config = dict(
    num_attention_heads=2,
    head_dim=32,
    extras=['capped logits'],
    max_seq_len=1024,
)
Each number is 500 + 40 x the weight over its row's rms, rounded and kept within 0 to 999. Layers, rows and columns count from 0. Numbers have three digits each. The size before them is the row's rms in percent of the matrix's.

# layer 5 MLP up, 256x64, rms 0.413, rows 214-255, columns 0-63
081:505448466440551473531502482480480484469448553520522514485521515500500492453488517489584497539507418486463455532542596510445483484530502455415504519522529544517508520590493447477473608567498478
090:513487511427450448474478523476460527572586567524565524519531481565539511495427521528507464511451488562468438501493489491541489457437552496459506526450546496579534482488435534517514553486457534
106:590514430547427448489428482491532521476532466524520546527454520521419491559551524481499498483508492496509514495431499566524523483509500465489535549537542494485452513458536499449597438550566523
084:530520547479544531509440494551562540552515495425492556501396547480513402534491534563527549519542523484511563507500549550541492505510520532479453524494457467489425482480497492538499522413538515
082:465531569465562499436552456533460448498458503530534462491498475510454502512502561439584491498540511519601561491496479471494514555466540469523531495498589470431535506433483486481574459508498506
111:460435540538470504462396474485435473524411503476534559505476475478487482473518496526463431470551459556536479462524492464444500536553505514428500505449461478501479469594441522506456522518554499
094:494504525407440525474519468512486544514492578491503441554509496556501500487502521506505489560503566540436460516544476516419454533533541447436521484431421483474578533455529552492490485453504543
063:511466521526437502514494467491496507510494537465519494422476484512430502445492463524471556523472513561573558497505548447493453575510491492434482580469524479485509469555562499421486559430435445
106:496465555529464508514539467535531528555529451458536461462498467488559485480492539484478478443567513520479482529540432409536400490484466501486538475498557519600608492466525528458501502524489507
122:506520432555393479481518475486520423525472469512536562523559494402448508484472513511495472437477489451538543533472450558465522525485571545507531468540482473552463450491469502572515551497500501
066:464537459450453484503475436516538420505491521471455415553530506513458524571421509455521488528472545453533490524561559530569474446528455468472463457475510512473495560477461535445449465458500510
091:497461493470550508552463526512469543555585567526475553529493543466540500442420516542513525466465524500465548541476503544503541535472523525552427481443455483482470497543464424495560431530456455
099:508555588504508508444523435489522482555486487484412504484515491491526506504494501503537477483572506468478577556538445516555509498458540450504449589530520428542576430531480548467510487518459539
086:490526543532543537536428604506535445493501487504463560526508506435491458549542520529416486474588451483455546481535487513441550475571547507481551491521514485439505508518548516509489452524564509
103:538564553493494525528471474545630498535528421466535537479545472476488502524490415486498484456457527478464557482554475466559499557437467506535559471467530447467464515506487502552537498453479534
089:429497481577495551533422570498492486426410553421486512503441467507488531498555518471504543497428471492544522547564489483482499486474485535458546538529484438496550502485539455502442469514509547
108:488536465472529566464414491522485468466400500535439511504515512556506428445458510556508474507503493511557510462485453516463523472539456474457528449449410441477501536448569474443458493483498515
096:542533494561466466508514498474452450507503427506521507538484505557431505475479556532531472501501535475473502500472567509406549498514465453513540614520417537488555535475544456532462514579507474
116:536485487546520476471522523469460614521512458545452474537576506522540510553512452474560476463538532467468490569560484437450495477556536493568515419486475550502482493522474538454535438548506495
099:504539552463462492516507533528488422450472452534510484456538513415562554461493415500548438549549539472525515484449508510517489562463570516505467536444491513520558468473518582510494542477454449
093:446471455521459494544532512522509414463429425533531580455454506485438482515408522522505539471484444508520448530491487481449462490517442504494487540524528447441491477518418503445554551497511530
096:515539552478471506565563506497542465511470424486438479544529469434554530514492499459466480483484549458503479573440472485527488555527490495433406534583511552530577538487499474513488536518448531
089:489482522482399452516500490543475514549568572499468461501555528538487497482523468512481411500517581563464481504469505530465571568520465540479483485408456542533497539497467580474514494465506538
106:487546460544521552516543461585513498525532540489588515495512541439476490547517542495504510478502456402468558491406465531513472496545492500417451500440463507492493575424525488522493459496526504
094:514394509536475525513436499505467567498550528557508457411458469468493486433523549505478531556468511465442526505533580519492489553518469515437416488526470489565504517539508487483460473460437496
100:447524461464532529433475464497518500562458453504537499504543482473549542479456509474507462479463586462482443459489524432512475514489542467595480539512554558454434486504542527533592523555542492
099:418557491538464491521476514560497516502490496537457513449519511530493482545582539448498534555505466505469577448492495469391565514528426566504545497541450419492516512512458512480482518483486438
091:466509492493547487495482449558520520521485495519490496516475576436425511431527471589457516519477394482484523471457535453537426540425447476514479520544575507523515545536477489478521575484471509
104:522478505574529519496469422527545492510513475540609503480498506563401489445474471461458474511511527447469535490488521490440477469486546507532461497437498545426479538443514523501480483394493464
116:484530521473548455503467482504626461490474481496544474459490495524496501564492435503515504550482520437553585493446446508574443538533459503434452497471528469461441460469505459448552471494496465
107:463597530523491537487461488490497480505552427434470522464588531491538467561478485494525403540486537437476512540447474511463557463481541506510482468516501505515576531552479470452471488506412480
086:440502424461470566514476479518479471516570505502489503547498491573477496558441436481479383532560462532477511484511538565466550424505543414526563503518484540513455487494515502496504474492515459
093:496455531487459442502477525452551489551483488529499490473497509478569484424463479449515469579499469540508462508472504428520458528412476518489469521535483537543455500566530490437572472490432601
087:464470379415511531543513504524522502539473538482500408442478538453537474494504516509495571527481528465501542466517413508524448458465557442488563514519513525530499512501460548537538484476541438
086:459580446504504536556499519461551516614556527489526513530495556503517504578546539602539483465549491508532469562493427535517489494573523513530534518467467492466496473481476528499450538488523450
121:581489530534515450504500467468530448454534546558545564452527526506445451474485530467488510506425501490531484444435489524540466486543499463544468474507577589460548446481500535583546532512525507
113:490490482516509540578503486445528487540497504445432498455468525503549450513540424456520418546513559522497476519497487536571542513483622492509501523475474433541472473457449514538473478417493483
093:525485533496476464493519495562409590520480487505444507487459519526483581401521504467482535531508559542470481531464511481482494492485523543474469461447421589570484486485500507471548461468419512
077:527505505510582546554455526481486454509516499486478502506500502541523494530525486437454394474591478471544503566533511432551496508543517424487478431478474513550527475417548554457537473488455484
083:604503496462531492488528531432432501471550500551476514501453517509522516520497477518490500466511534552504506537426488538512580468529527508438503524458565439453411523456481478526490430586546536
101:498488524405476557459499496531400478530527563476518438531499477508512457500432538537451442486563538560549455559505483518532491517490510460465470520540390457472521520495486503466514543437490483
073:586470509468520538416466494510470487490486519447528485536489454447500506524568501532452489435507517483511530459542529569501541522539536492486479442437506507591520516557515489468445430570496587